Weights of a small GPT-style language model, trained from scratch on English Wikipedia.
Size: 14 layers, 8 heads of 64 (1 for keys and values), MLP 2048 GELU.
Training: a variant of SOAP for these matrices, 569M tokens, 4338 steps.
Each number is 128 + 32 x the weight over its row's rms, rounded and kept within 0 to 255. Layers, rows and columns count from 0. The size above them is the row's rms in percent of the matrix's.

# layer 4 MLP down (transposed), 2048x512, rms 0.065, rows 13-39, columns 384-511
size [106 102  99 101 110 100 101 111 101  99  98 100  98 100 109 101 104  99  98  95 107  92  98  95 101  97  98]
[[196 106 199 152 110 159 129 157 115  81 140 115 136 118 153  93  84 121  86  80 137 148  60 132 107 153  59  86 160 126 100  92 104 147 121  73 151 159  79 155 123  90  90 124 113 160 117 165 172 114  95 109 175  58 114 117 133 182  80 130 140 124  86 176  44 151 109  98 178  88 152 143 177 115 151 115 147 136 142 158 164  76  97  76  70 154 144  78  93 171 161 102  87 132 116 164 166 150  90  75 149 120  99 177 104 105 109  62 147 129 114 129 112 119 111 178 160 193 172  94 102 143 148 168 182 167 123 128]
 [132  65 103 154 179  35 101 117 139 179  64 110  78 126 177 117 163 116  95 105 113 118 126 101 161  98  88 171 146 141 138 150 109 188 124 127  81  86 115 151 138 109 140 108 143 145 113 175  94 183 116  96 128 139 112 145  55 119  83 132 118 109  94 114  87 133 163 130 142 170 114 131  94 160  70 141 136 149 145 137 119 150 106  41 129 108 113 113 107 199 103 162  90 120 166 117 136 144 142 119 149 132 123 142 126 181 118 134 137 138 100 119 121  91  67 125 127 206 171  67 116  81 171  71 112 113  76 173]
 [109  97 154 143 122 130 121 116 126 121 132 123 173 184 106 115 147 151  95  95 153 126 142 109  92 149 155 125 144 151 120 113 120 156 193 162 140 123 111 158 140 138  56 156 123 160 183 152  83  76 104 157  88 145 132 165 102 148 108 133 175 191  78 165  93 141 127 127  77 147 127  88 135  79  83 149 131 165 120 110 149 171  93 122 135 118 130 126 142 132  76 118 121 129 210  79 127 106 151 137  79 122 108 142 194  96  78 126 128 159  82  98  96 108 133 158 154 139  96 159 121  85 131 110 186  88 132 182]
 [132  74 110 161 119 140 109  96 166 144 157 168 163 112 177  99  93 152 159 161  94  94 131 154 140 122 122 106  88  98 167 101 128  90  85  89  71 103  82 115 164 110 128 122  88 120 122 125 151  96 127  86 106 103 154 189 146 173 111 199 199 124 162 191 146 109 113  75 133 146 115 113 114 136 126 150 165 158 124 138 146 153 115 149 135  68  94 124 170  87 104 168  96 106 160 149 125  88  68 111  56 153 127 178 161 116  79 131  77 114  87 130  46 132 156 172 157 132 139 119  92 145 128 167  98 158 123 101]
 [111 111 120 154 167 154 100 190  92 130 220 167 143 122 149 114 112 121 157 128 174 118 115 159 150 138 132 101 106 138 116 131 143 194  94 133 165 155 168  69 145 141 124 136 135 109 109 103 158 127 192 115 146 145  98 146 190 145  79 158  96 153 143 135 140 158 109 124 133 132  99  86 109 113 138 128 101 187 131 117 107 147 174 132 105 117 155 130 135 108 157 147 146 164 190 167  85 138  63 162 127 155 106 140 170 128  85 115 114 136 159 137 153 181 140 142 110 147 111 118 150 152 124 184 132 141 135 109]
 [167 145 138 167 129 136 180 118 122 184 116 184 109 128 173  82 117  83 154 118 167 116 107 134 142 134 145  99 131 138  62 142  60  93 210 125 166 122 182 155 137 144 125 117 116 114 128 120 109 146 112 119 162 127 139  65 116 117 134  60 104 121 133 139 143 129  98 175  97 127 119 124 156 120  26 136 153 144 113 159 117 131 142 126 111 117 168  98 144 122 107 107 139 110 129 157 128  53 138 165 150  69 148 100 108 126 124 127 140 114 168 106  91  99 162 128 122 130 134  89 132 171  95  67  72  71  90 129]
 [106  57 157  62  86 139 134 116 132 133 136 146 148 107 126 159  77 170 184 109  64 111 149  86 157  67 177 133 131 121 116 132  94 148 122 142 142 102  74 127 114 117 124  81  68 137 123 141 136  77  97 102 155  97 111 149 177 171 115 131 134 137  64 132  94 107 150 123 105 107 150 101 132 137 144 111 128 105 140 123 117  63 135 114  85  99 126  90 106  89 115 126 131 139  95 108 174  76 124 124 124 151 205 101 140 131  93 198 180  93 113 151 191 184 120 159 141  98 190 149 104 144  86 143 131 110  62 114]
 [132 106 116 119 157 127 145  49 138 104 116 170  98 166  65 155 206  96 134  94 162 122 187 163 116 106 104 181 154  98 147 108  86 166  94 118 135 200 109 130 141 143 148  70 101 129  87 129 188  85 193 127 112 164 120 142 150 117  74 126 138 146 100  74 132 136 127 157 128 115  84 206 153  95 101  86 188 119 129  96 116 211  60 116 134  95 119 138 110 121 112 177  81 103 184  84 107 137  80 145 147  87 141  65 135  68 109 125 149 177 151 171 163 105  91 156 101 112 129  91 168  54  95 157 112 139 128 195]
 [103 130 164 105 120 173 104 124 139  98 127  90 114 115 130 123 133 149 182 115  95  89 155 141 135 161 111 105 151 135 133 142 152  96 125 184 133  93 138 179 155  90 142  53 116  72  75 150 127  59 146  94  17  88 111 113 173  79 110 106 155 124 125 153 133 124 187  90 110  44 179  83 116 149 114 142 151 120 166 169 138 103 147 155  87  88 124 138  92 138  80  89 153 148 176 156 196 110  86 131 150  97 111 111  80  88 165  60 133  78 145 139 124 138 112 180  98 154  87 112  91 157 123 120 148 140  76  91]
 [169 138 141  79 115 101 113 146 151 144 179 103 116 135 163 137  87 171 130  86 126  98  77 163 125 166 142  55 189 132 198 115  88 134 125 142 148 141 161 116 178 127 151  94 129 124 166 106 143 120  87 151 133 132  91 152  89 124 142 154 134 104 104 160  60  70 144 138 128  55 105  42 159  97  93 145 128 169 112 141  85  72 143 104 106 127 162 140 141 150  84 200 129 143 143 124 135 160 157 184  94 145 158 159 140 157 122 117 146 135 152 138 107  61  45 113 132 116 157 104 179 153 101 123 138 152 144 117]
 [147 166 115 123 111  97 150 152 109 170 140 133 105  94  87  93  85 142 106 166 143 127 128  94 200 101 150  90 105 112 133 148 142 196  68 131 142 125 184 129 138 138 108 144 186 183 129 121 159 109 116 134 168  99 127 147 161 155 112 157 116 107 116 103 148 180 147 145  83 109  80 174  63  95 135  98 118 144  92 112 120 152 127 100 124 156 158 179  82 107 127 117 127 137 180 146 110 162 102  86 124 181 113 144  67 106 140 119  92 129  74 128 125 136 164 125 143 139 121 162 120 146  73 160 195 139 111 115]
 [168 139 115 126 143 135 171 150 143 193 134 108 126 140 184 118 127  95 120  90 176 167 114 153 122 115 138 132 121 134 154 133 192 131 180 127  96 100  88 137  90 180 130 133 175 125 145 121 128 134 110 103 142  82 116 132 125 100 162  93 155 186 138 147  83  83 129 120 157 156 108 186 150 154 126 133 103 121 106 136 136 138 156 129 174 144 136 154 100 171 131 138 106 120 163 113  77  91 106 103 104 100 159 102 135 140  71 106 165 120 136  69 140 125 123 102 142  67 144  78 205 141 102 183 164 145 149 123]
 [144  93 117 123 113 186 161 174 143 131 122  66  97 180 153  81 169 127 169 116 135 148 143 124 153 153  93 126 106 126 143 137  69 139 149 126 113 152 137 139 104 104 148 128  71 103 127 165  96 103  90 181 148 171 109  99 154 143  84 114 138 144 123 137 120 102  61 120 188 143 127 101 141 128 127 113 164 124 172 164 170 155 149  89 108  76 128 163 172 133  68 180 140 132 173  98  66 122  87 210 165 109 133 111 124 146 122  93 144 115 172 108 141 125  85 141 108 135 158 131  97 148 138 208  83 155 108  98]
 [161  80 155 186 147 151 146 123  74 164 150 198  63 124 126 133  58 172 197 174  90 155 112 124 131 123 154 157 125 123 107  94 167 140 104 163 105 139 171 166 176 116  66 180 120 157 134 109 160 124  92 173 110 113 170 150 134 109 174  81 158 123 125  74  80 188 118 141 120 124 104 137  67 114 139  98 100  93 140 143 123  96 152 158 159 118 110 146 127 182 164 125 182 111 187 139 131 100 128 200 197 154 127 120 150 178 116 214 129 126 121  67 132  90 113 107 116  92 131 100 128 151 191  85 161 223 182 109]
 [124 125 150 112 217 156 167 184 146 131 133 141 133 120 192 120 179 100 193 142 155 151 114 140 174 137  65  64 122 175 141 126 168 153 152 133 114 208 119 174 106 119 158 159 128 123 149 174 104 124 168 165 158 138 110 136 149 129 130 162 121 149 108 140 134 191 108  74  96 125 127 157 168 142 122 134  25 124 136 184 128  72 136 100  96 121 210 169 103 130 134 194 142  83 137 173  93 157 131 130  82 127 123  69  70 144 196 204 186 126  83  99 138 146 149 129 167 143 121 116 151 119 139 102 120  79 188 116]
 [123 124 147  79 148 172 145 115 135 148 165 184  76 113 147 127 130  92 134 135 117 203 131 113 154 120 123  90 167 103 131 165 131 167 131 149 128 121 129 153 126  94 144 161  75 102 100 118 133  97 113 115 105 161 181 126  57 140 155 115 107 167  70 139  92 128 117  70 121 121 145  95 109 128 111 101 110 100 120  57 118 133 190 131 101 120  86 112 105 103  52 161  70 131 124  89  65 138 137  94  82  95 147  82 179 119  94 166 185 124 115 133 146 158 145  93 172 106  87 144 167 116 133  76 100 111 152 129]
 [ 89  93 131 160 100 134 140  58 114 165 180  99 165 114 180 114 133  69 192 170  96 130 159  71  97 107 176 107 113 159 131 131 139  83  99 106 114 153 136 159 153  93 118 132 109 112 149 115 103 117 123 168  89  35 147 104 100 132 130 121 156 185  91 122 180 143 135 149  63 155 137  89 123 132 131 147 106 118 102 112 146  69 136  74 142  90 138  70 103 158 177 148  96 123  69 102 155 139 131  97 113 171 163 137 106 146 155 159 138 124 102  85 144 127 139  71 153 187 111 171  96 143 127  74  89 220 110 104]
 [146 160 122 123 154  82 108 125 154 122 118 104 148 105  64 181 102 175 140 116 127 136  93 111  49  83 144 108 109  80  77 159 138 132 130 133 180 109 131 142 107 129 111 142 127 120  82 179 199 156 145  94  68 139 116  89 107 110 113 117 112  96 143 120 146 202 127 150 132 157 170 151 133 136 121 114 150 138 137 191  76 202 111  85 158 148 162 141 194 143  92  90 104 134 101 136 102 148 152 127 214 111  49  42 130 103 168 163 153 198 186  90 152 134 143 106 162 158 119 127 177 161 142  83 125 166 126 106]
 [153 118 117 168 126  97 142  85  92 165 140 198 145 167 142 114 132 142 141 133 162 173 108 172  96  73 165 121  94 141 156  74 124 114 138  73 149 171 159 111 167 185 142  78 107 165  84 139 121  87 143  95 120 151  74 114 196 169 126 139 170 122 184  79 163 171 181 135  98 125 178 112  69 140 137 102  80  83 125 156 137 125 140 129 125  89 142 111 137 122 123 127 143 134 128  92 142 173 140 145 110 159 193 174  91 201  72 121 125 128 140 115 107 151 118 163  99  59 227 195 119 198 160 140 134  73 153  80]
 [132 152 118  88 132  92  82 137 148  84 190 127 158 170 162 133 188 128 166  89 116 104 115 133  91 170  70 123 190 128  50 154 100 137 124 110 158 140 138 106 197 109 193 106  82 168 136 139 158 177  87 163 178 115 110 151 119 162 156 111  91 111  96 132 163 113 138  86  97 127 129 133 171 150 133 113 139 130 113 114 142 141 134 147 155 132 139 122 180 111 137 150 110  66 166 108 111  98  96 110 103 102 148 171 140 128 142 135 179 158 139 131 148 115  91 113  97 152 106 102 137 156 162 151 118 113 144 141]
 [105 136 141  98 131 186 117 143 140 221  79 139 117 107 158 113 130 125 109 157  89 152 161 106 147 106 116 118 110 111 130 167 126  62 192 129 120  66 111  99 145 107  52 109 188 140  56 155 140 187 103 172 134 183 128 127 175  97  75 142 184 123 105 171  76 139 128 106 151  78 103 164 124 115 143 165 129 119  77 112 132  81 149  93 126 142 116 168 133 180  99  94 100  74  49 139 127 177 168 109 120 120 153 100 160 106 163  70 144  93  76 115 135  98 160 134 120  61 165 171 109 132 151 144 145 140 134 126]
 [166  91  89 128 153 100 152 149  75 159 113 123 133  96 198 115  81 108 106 137 131 105  60 144 132 165 183 130 103 136 127  77 172 193 161 139 183 175 131 116  85 127 144 150  75 118 151 157 113 162 126 183  94 211 204 155 203 149 135  84 103 154 146 104 113 160 124 133 115  64  84 111  99 152  87 157 168 139 122 114 128 133 163 141 116 130  96 159 107 150 169 109 155 134 100 159 156 161 147 151 134 164  86 137 106 165 150 151  88 145 161  84 206 175 142  96 164  62 103 106 153 128 119 142 209 153 148 180]
 [125 175 130 122 126  96  90 146 143  90  99 176 124 176 175 137 167  91 102 179 115 107  82 145 142 101 172 141 123 111 144 124 156  70  48 184  75 150 152 158 137 115 128 118 123 122 150 167 111 189 102 131 103 109 148 105 121 170 112 175 125  68 151 100 119 169 130 141  64 128 141 122 129 150 117  84 152 112 105  99  94  96 133 169 171 129  85  89 148  82 107 136 101 157 110  69 111 113 106  43 118 113 169  79 106 149 110  87  86 147 106 167 136 140 136 171 119 196 206 174 134 146 174 152  79 123 126 109]
 [131 113  86 147 219 161 139 126  72 111 121 182 138 118 140 115  95 144 172 110 110 133  86 196 161 167 222 131 127 150 154 180 158 140 173 140 124 119 124 183 148 177 202 157 169 169 157 130 103 183 153 143 133 166 156 134 124 148 111 129 155  88 152 127 169 155 116 106  92 128 188 123  93 139 110 194 133 119 188 109 136 151 115 172 103 175  75  83 143 152 135 126 166 100 137 147  88  98 103  99 196  43  94 161  72  46 120 130 128  79 131 177 148 108 137 120 100 120 102 134  86  79  63 140 139 152 109 122]
 [ 76  82 173 136 153 151  95 153 108 132 128 194 201 183 128 122 152 197 106 140 142 157 156 162 152 134 121 111 158 113  94 162 133 139 151  77 152 160 167  98  60 155 101 131 107 121  92 169 188  88 123 138 124 166 137 119 101  94 113 141  94  52  82 147  98 172 196 149 102 135  95  81  84 199 156 127 127 105 104 157 159  91 153 163 124  94 137 122 183 122  99  97 165 166  86 129 100 162 171 126 159 125  99  74 189 147  92 127  97 121 139 175 116 156 141  89 101 156 108 152 154  94 160 130 147 101 126  66]
 [ 74 150 117 157 162 122 121 153 112 143  93 108 136 142 116 148 133 107 110 124 143 151 109 118 125 109 161 126 146  65 166 115 114 152 130 127 126 202 183 122 134 125 142 155 116 131 199 128 154 102 116  79 147 130 131  96 136 165 149 125  35 107 104 147 121  89 120 140  97 119  90 190 113 112 100 118 151 141 174 187  68 127 112 127 118 121 109  80 165 161 156 175 125  95 138 137 164 134  81 154 102 103 122 155 144  96 138 165  62 157 164 127 112 179 189 109 176 148  55 122  69  94 135 119 152  58 120 165]
 [ 89 128  64 149 131 154 117 115  93 111 168 131  81  80 163 110 192  72 214 125 112 140 101 182  83  84 100 108 141 164 130 185 124 129  68 133 119 136 101  72  95  83 152 158 122 191 146 141 165  95  91 124 140 137 135 131 118 141 122 167 122 138 167 136 131 163  94 151  98 162  68 106 140 109 134  90 111 182 129 130 103 130 130 119 139 139 115  33 165 115  87 113  99 176 107 116 155 152 148 140 178 188 111 200 152  77  85 159  99  85 156 127 143 120 119 161 102 111  84  71 134 110 120 162 137 174  97  53]]
# layer 4 MLP up, 2048x512, rms 0.0697, rows 14-40, columns 384-511
size [ 97 103  94 111  96  92 110  96  93 105 108 112 100 105 107  97 100  99  96  98 104 100  93 107  94  94  98]
[[131  69 160 112 152 103 197 183 163 148 146 163 112 101  64 121 119 148 125 125 144 171 111 132 132 121 172 134 116 113  99 127 133  79 143 169 105 167 157 140 158 108 106 127 106 165 107  97 129 131 105 139 119 105 118  79 136 109 102 146  95 117 225 105 103 113 159  98  99 109 152  99 139  87  85  68  94 130 177 137 109 117 129 119 120 108 114 111  88  78  87 102  90  79 157 158 120 130 123 117 121 111 136 182 113 156 150 195 135 163  95 108  82 118  72 128  98  90 117 129 192 145 190 133 110 121 147 123]
 [138 184 109  99 123  46 129 151 152  81 149 120 122 112  60 153 173 233 141 159 162 164 120 139  96  89 153 171  88 174 120 104 106 117 109 117 140 128 115 112 102 129 157 122 122 117  93 125 136 148  80 138 137 112  69 135 117 110  82 132 147  81 142 125 139 101 100 161 175 118 106 109 104 167  80 149 130 124 100 101 110 113 164 173 148 124 163 131 178 170 104 188 151  57 143 147 147 159 159 156  93 101 152 138 194  93 194 164  68 145  90  90 114 163 101 148 119  49 127 120 106 127  64 157 226 175 168 114]
 [143  57 164 172 134 139 146 165 130 118  93 146 124 171 135  84 130 165 115 184 144 156 103 128  59 163 141 126 152 168  98 126  89 190 166 108 123 127 180 124 169 191  70  95 116 148 119 213 172 112 101 141 115 118  91  55 122 130 101 166 117 123 141 144 170 110 108 113 154  89  64  99 108 123 147 107 142 147 143 106 125  55 111 107 109 136 107 155 133 114 109 111 102 118 151 115 132 150 127 135 147 108 108 162 158 171 119 147 126 132 139 155 153  99 141 172 173 129 111 121 162 120 148 142 163 151 107 200]
 [168 162 153  92 140 132  96 167 160 108 120 102 149 116 122  99 180  37 169 140 134 129 135 107 152  78  93  70 109 207 102 115 105 122 123 171 175 181  87  82  87 123 134 146 150 159 130 126 145 155 127 129 117 142  91 132 120 123  98 144  97 197 135 132 177 164 152 129 137 146 130 167 167  91  88 154 111  75  73 157 193 145 119 123 125 117 158 122 107  91  94 129  95 119  98 125  67 111 130 142 164 127 122  68 139 136 120  92 155  82 111  85 114 177 111 137 144  68  94 122 102 141 115 113 108 142 100 125]
 [107 155 102 159 163 131  75 164 144 134  87 139 172  86 126  99 137 106 102  59 143 139 107 130  73 106 105 152 152 115 123 128 137  96 122 131 171 132 124 177 106 183 135 110 125 140 186 132 123  64 110 179 122 121 171  64 120 161  97 140 124 132  82 170  95 169 128 155 142 152 145 104 111 154 202  52 166 104 115 126 120 154 184 149 123 121  93 149 134 132 176 116  94 114 189 107 185 147 128 107 122 146  87 114 147 136 176 160 116 123 151 103 200 114 167 137 104 126 178 102 122 131 163 108 115 129 149 136]
 [102  79 126 132 148 148 180 132  99 170  82 116 116 126 130 125 144  69  99 175 125 195  99  54 122 116 127 190 182 183 107 131 110 175 140 105 160  80 134 136 200 154  78  93 147 156 156 178 115 138 146 166  86 127 152 144  84 118 109 150 168 160 130 134 139 142 154 155 157 121 135 135 173 153 133 125 111 102 133 172 124 141  83 134 129 113 118 152 164  92  89 130 195 106  73 116 138 107 117 140  87 126 106 170 111 139 114 141 157 101 120 133 136 110 167 129 119 201 155 107 151 143 149 122  71 132 125 141]
 [172  85 228 160  81 128 143 101 168  97 166 162  57 158 167 106 102 115 141 161 156 123  84 161 109 173 129  86 111 127 120  97 209 170 102 125 121  85  99 120 173 218 124 146 139 125  85  93 158 200 135 148  86 130  76 132 179 134 147 195  85  87  95 105 167 130 167 108 176 162 101 100  92  98 152 142 116  97 136 156 127 162 169 165 117 127 117  81 196 154 163 162 145 127 129 145 103 114 116 118 144  97 141 135 115  34 155 164 150  71  87 127 138 142 131 140 154  82 187 117 114 169 138 115 116 129 111 153]
 [118 170 147 130 112  68  86 148 152 161  75 101 189 149 141 150 165 131  66  97 125  89 134  81 142 141 105 156 207  80  88 123  82 115 110 118 146 178 122  90 104  82 127 108 143 186 149  72 137 117 150  70 107  87  77 120 129 133  61 131 112 143 134 138  66 110  61  98 132 129  87 107  83 116 125  88  96 125 135 107 168 137 117 148 109 104 136 121  91 117 124 119  96  46 143 103 100 128 150 163 113 170 199 127 136 156  84 117  91 118 151 152 111 138 129 121 179 179 142 176 133 139 129 127 148 109  79 102]
 [ 84 126 157 133 137 111 175  78 141 102 128 159 131 184  99 125 173 188 124 175 120  98 182 141  87  80 155 139 150 104 184 110 151 112 121 149 112 143 152 121 137 170 167  93  90 151 203  48 176 111 214 157 150 128 150  90 116 100 140 122 177 154 167 135 106  99 137  93 152 175 158 137 125 101 149 121 137 133 196 132 120 140 144 141 119 170 115 148 130 125 191 160 109 147 127 125 162 134 104 123 168 158 111 123  87 131  98 115 131 147 120 114  93 135 146  92 137 118  91  74 142 148 115 154 121  64 114 101]
 [139 100 158  96  96 129 105 171 153 122 126 168 199 125  96 166 209  75 170  68 170 117 107 143 130 154  94 113  87 127 129 148 160 149 176 117  71 135  70  78  98 122  80 101  81 109 108 107 149 104 126  53 121 100 132 130  65 142 130 120 168 100 163 100 102 117 105 150 116 139  92 115 146  91 142 130 152 157 183 118 108 182 164 141 131 110 105 104 126 164  58 127  94 118 135 160 119 126 131 147 145  93 154  78  83 207 145 131 120 133 165 133  85 133  94 128 166  89 177 105  62  76  90 138  77  81 122 175]
 [ 55 152 205 135 132 159 202 146 162 139 174 131 128 136 132 174 138 104 122 106  59  49 130 103 100 138 166  93 139 130 116 117 136 158 117  87 134 137 124 105 106 173 184 151 157 129  66 128 182 127 105 114 150 126 122 182 192 119 103 135 133 136  86 158 176 172 136 116 168 126  99 147 143 161 134 104 128 155 126 101  97 158 167 156 107 104 107 125 158 150 159  92  95 135 133 149 106 166 129 102 136  80 111 131  98 222 200 196  98 101 184  91 115  87 185 154 142 113 156  99 122  86 127 110 138 138 182 139]
 [139 160 214  75 134 139 101 147 116 182 151 180  99 145 103 141  84 115 103 111  57 123 168 139 118 147 154 140  74  66 149 164 133  69 164 134  56 121 149  59  78  90 200 103 114  59 103 125 144  83 173 152 172 114 153 130 116 176 152 124 131  73 162 148 176 116 100  71  87 105 128 150 118 124  67 148 115 128 100  91 151 113 144 139 167  97 121 152 110 138  85  92 149  95  91 149 139 115 104  58 118  94 133 115  98 146 111 101 189 111  91 104  78 117 142 102 171 153 105 123 138 135 133 150 140 116  79  76]
 [128 208  67  95 155 113 153 141 147  92 113  94 154 141 112 152 203 167 151 105 115  98 124  95 103  66 143 100  65 110 140 127 155 107 123 107 111 152 100 131 103 165 134 122 145  90  89  80  63 172 137  82 139 120  73 163 135 130  87 147  83 174 140 144 182 110 191 126 157  89 127 123 155 189 153 156 119 120 146  86  96 125 198  94 148 111 124  83 140  89 149  97  83 129  88 168 197 148 137  72  88  81 141 140 119 141 137 125 114 120 112  99 122 143 186 123 176 114 122  88 134 161  92 141 130 119 178  84]
 [161 200 117 119 126 166 114 160 183 121 101 194 116 155 109 159 159 125 128 138 109 114 112 140 146 121 123  89 155 150 167  68  94 112 139 124 106 151 141 162  92 153  96 134 138 160  86 132 158 130 147 168 116 120  82 129 110 104 150 150 107 120  98 136 103 141 119 214 173 106  93 119 135  98 100  92 186 175  97 134 116 230 150 158 123 117 189 105 174  90 157 123 110 119 143 123 109  84 163 138 114 115 155 111  83 144 130  53 111 193 137 127 157 160 154 118  91 107 104 172  92 128 117  95 152 141 186  71]
 [146 181 119 103  96 160 124 152 181  86 133 126 107 138 116  79 145  69 161  81 128  65 129 137 154  95  71 112  71 160 170 148 168 143  93 117 135  75 129  92 147  85 140 139 175  90 120  81 160 142 144 155 113 143 112 142 124 127 164 117  86  88 143 133  86 133 138 182  85 125 108 129  47 129 107 123 123 126  87 186 148 135 123 114 172  95 143 124  77 141 173  82 118  21 154 158 152 150 179  92 136  94 154 130 103 127 149 124 154 145 104 120 139 108  78 159 150 153 197 173  75 131 116 129 134 127 117 180]
 [135 129 189 116 189 125 118 170 140 194 141 179 160 119 123 167 101 189  78 117 125 128 111 178 169 119 109 114 126 160 115  90 119 142 102 117  83  47 142 166  88  97 122 122 148 123  86 131 126 203 128 136 142 134 141  95  83 132 134  93 161 194 145 170 147 132 136 142  95 123 106 125 114 163 152 109 104 132 203 135 176  89 119 138 158 136 205 139 135 148 155 141 176  91 151 103 110 172 170 142 103 113  93  92 109  57 136 106  48 144 146  96  66 145 107 160  94 104 116 127 143 171 107 115 106  49 118 140]
 [162 159  92 142 109 164 161 112 136 139 128 143  71 119 118 148 173 156 154 219 146 119 106 155 106 146 113 105 116  73 116 133 158 100 120 131 147 151 152  97 116 113 110 150  88 144 126 112 122 179 158 123 127 168  85 101 111 122  96 140 122 102  79 125 212  88 157  72 156 125 133 113 110 147 136 180  77 100 128  98 150  72  93 187 198 137  88 147 133 189 116  50 162 119 130 161 163  79 110 130 122 181 225 138 118  93  23  93 139 138 127 205 133 118 117  71 151 140 178  92  89 225 140 161 100  88 176 114]
 [174  86 122 119 145  99  96 133 116  97 151 115 145 109 136  90 150  91 126 123 129 173  93 144 131 111 119 122 147 134 138  86 112 195 161 129 169 134  64 157 159  89 146  99 165 139  98 112 143 168  75 168 128  94 106 128 149 166 128 112  85  94  63 103  88 137 134 118 141 180  74  53  97 143 126 146  68  42 136  68 154 120 109 153  83  98  83 117 150 124 159 144  97  99 163 137 126 170 126 136 168 151 104 101 126  63 118 166 141  68 138 139  95 100 156 143 152 148 150 142 143 150 127 177 180 172 140 177]
 [182 103 123 157 162 118 144 172 126 114  54 162  82 125 124 142 113 144 102 119 177 120 105 110 156 133 145 160  75 131 125 132 147 158  95 102 137 193 174 182 109 108  96 146 152  96 117 135  96  91 138 141  76 111 119 117 151 107 116 143 158  71 178 123 125 105 126 132 143 119 118 113 106 157 137 114 161  58 102 163 128 117 184  88 125 105 125 101 150 110 121  76 155  60 142 165 154 107  88 202 116 152 143  96  87 113 171 139  95 118 123 180 120 105  93  89 114 129 202 188 124  91 126 119 119 125  85 100]
 [128 136 181 161 127 127 123 149  75 143 137 144 147  91 123 136 184 160 153 119  64 121 136 110 124 158 153 120 136  94 126 152 129 140 167  47  96  96  97  68 196  81 185 138 163  89 155 147  87 143 152 145  50 122 112 155 119 110 142 127 138 161 132  39 114 116 153 135 109 123 184 123 140 128 105 186 102 167 145 126 119 102 180 129 106 139 134 141 167 140 118 115 127 152 160 130 157 107 129 148 191 164 161 158  80 133 174 101  82 130 102 153 155 104 195  94  92 157  89 113  87 109 103 131 151  97 144 125]
 [145 138 160 106 142 163 123  94 127 108  95 155 171 163 139 115 146 128 152  83 145 106 145 108  96 126 119 125 103 113 230 136 133  48 107 121 155  69 123 144 141 145 153  92 171 142 136 112 126  89  61  80  90  67  62 155  79 149 209 147  66 124 119 178 141 104 140  95 114 169 143 137 180 106 138 156 113 138 174 120  78 140 121  80 136 125  96 147 132 146 109 219 111 149 110 106 138 110 170 175 132 147  96 139 102  61 153 134 122 144  99 148 105 139 150 154  77 167 176 145 134 120 106 138 101 115 132 119]
 [146 120 142 168 163  77 110 111 153 111 133 133  80 195 181 147 115 186  89 148 108 130 113  96  80 162 185 100 155 119 135  58 129 143 148 116 119  70 146  99  96 130 115 139 162 139 177 132 124 103 115  99 129 176 180 160 115 142 152 114 165 125 188 156 192  92 135  98  91 129  82 148 113 127 128 173 162 128 138  57 199 172 134  90 126 151 155 115 123 162 158 126 141 175  38 129 157 161 170  81 121 129 107 147 162 110 140 169 117 108 114 133  63 131 188  59 126 104 100 123 151  77 112  72 131 153 126 117]
 [141 105 134 157  88 148  51 138 184 154 153  91 181 179  86 202 143 119 131 160 151 131 123 132 127 107 109  81  80 151 127 141 126 133 128 118 159 137  73 137 112 118 168 123 104 159  80 134 148 101 111 111 132 132 120  59 164 154 170 125  58 126 138  81 204 110 146 155 107 109 141 147  81  82  97 134 182 164 119 159 144  98  53 129 152 121 104 101  97 100 155 147  71 125 165 152 208 158 174 182 111 135 178 131 194 190 124 143 122  58 139  66 106 102 153 153 138 129 203 154 119 162 110 116 135  93 113 115]
 [ 57 132 145  82 137 125 127 145 111  63 176  97  53 100 148 103 101 120 133 158 101 152 116 156 186 141 117 151  33 155 112 166 131 128 141 149 160  69 134 126  92 150 182 152 156 132 155 108 108 110 141 173 134 141 141 126 202 134 188 152 125 123 135 110 119  91 147  90 178 100 133  93 157  94 145 127  66  74 141 114 174 113 107 104  97 125 101 125 120 115 119 101 137 100 145 102 127 123  97  86  93 141 145 131  79 157 138 115 170  78  55 118  98 174  88 143 150  96 137  84 103 123 133 139 163 157 154 145]
 [173 102 133 126 134 146 157 161 100 100 155 174  73 161 242 129  85  99 175 183 136 137 138 150 147 147 167 159 174 151 118 157 169 111  95 136 107  93  89 177 137 107 146 114 159 104 108 100  64 105 133 162 128 179 109 123 182  83 117 162 171 112 134 146 170 129 148 159  99 139 140 143 143 139 125 144 150  99 163  98 156 129 149 139 105  52 108 138 150  90 121 137 151 136 170 187 104 132 154 100 136 113 169  91  93  97 131 127 152 160 124  59 143 107 121 100 147 150 132 153 151 172 148 129 111 152 125 115]
 [215 136  87 145 126 103 161 169 138 124 165 133 155 171 105 104 155  97 108 182 201 140 148 121 102 163 119 103  95 124  86 145 121 136  71  84 171 132 130 117 114 139  91 134 169 190 106  98  85 133  85 158 116 102 113 156 223 112 137 169  80 129 112 141 136 119  78 166 218  70 166 121 121 112 128 162 106 148 163 105 151  86 106 114 114 164 117  78  77 209 138 135 118  96 111 122  77  77  76  74 220 125 168 107  87 149 188  94 126 150 111 161 119 143 102 158 126 176 206 188 104 127 127 131 110 143 119 207]
 [108 140 156 119 164 200 128 118 124 103 196 139 155 141 178 154  53 166 140  89 137 164 157 128 212 136 122 150 112 124 131 106 154 124 112 118 110  98 143 100 138 110 195 145 132 124  94 101 127  68 165  78 134 140 147  86 123  99 154 147 166 159 123 133 115 118 172  90  75 121 116  90 155 114 162 158  84 120  45  84 110 192 124 122  85  95 121 120 134 107  86 110 172 115 146 101 108 142  88  86 188  99 145  81 155 153 144 136 121 124 108 137 112 128 150 130 135 105  88 124 110 117 122 187  93 116  55  75]]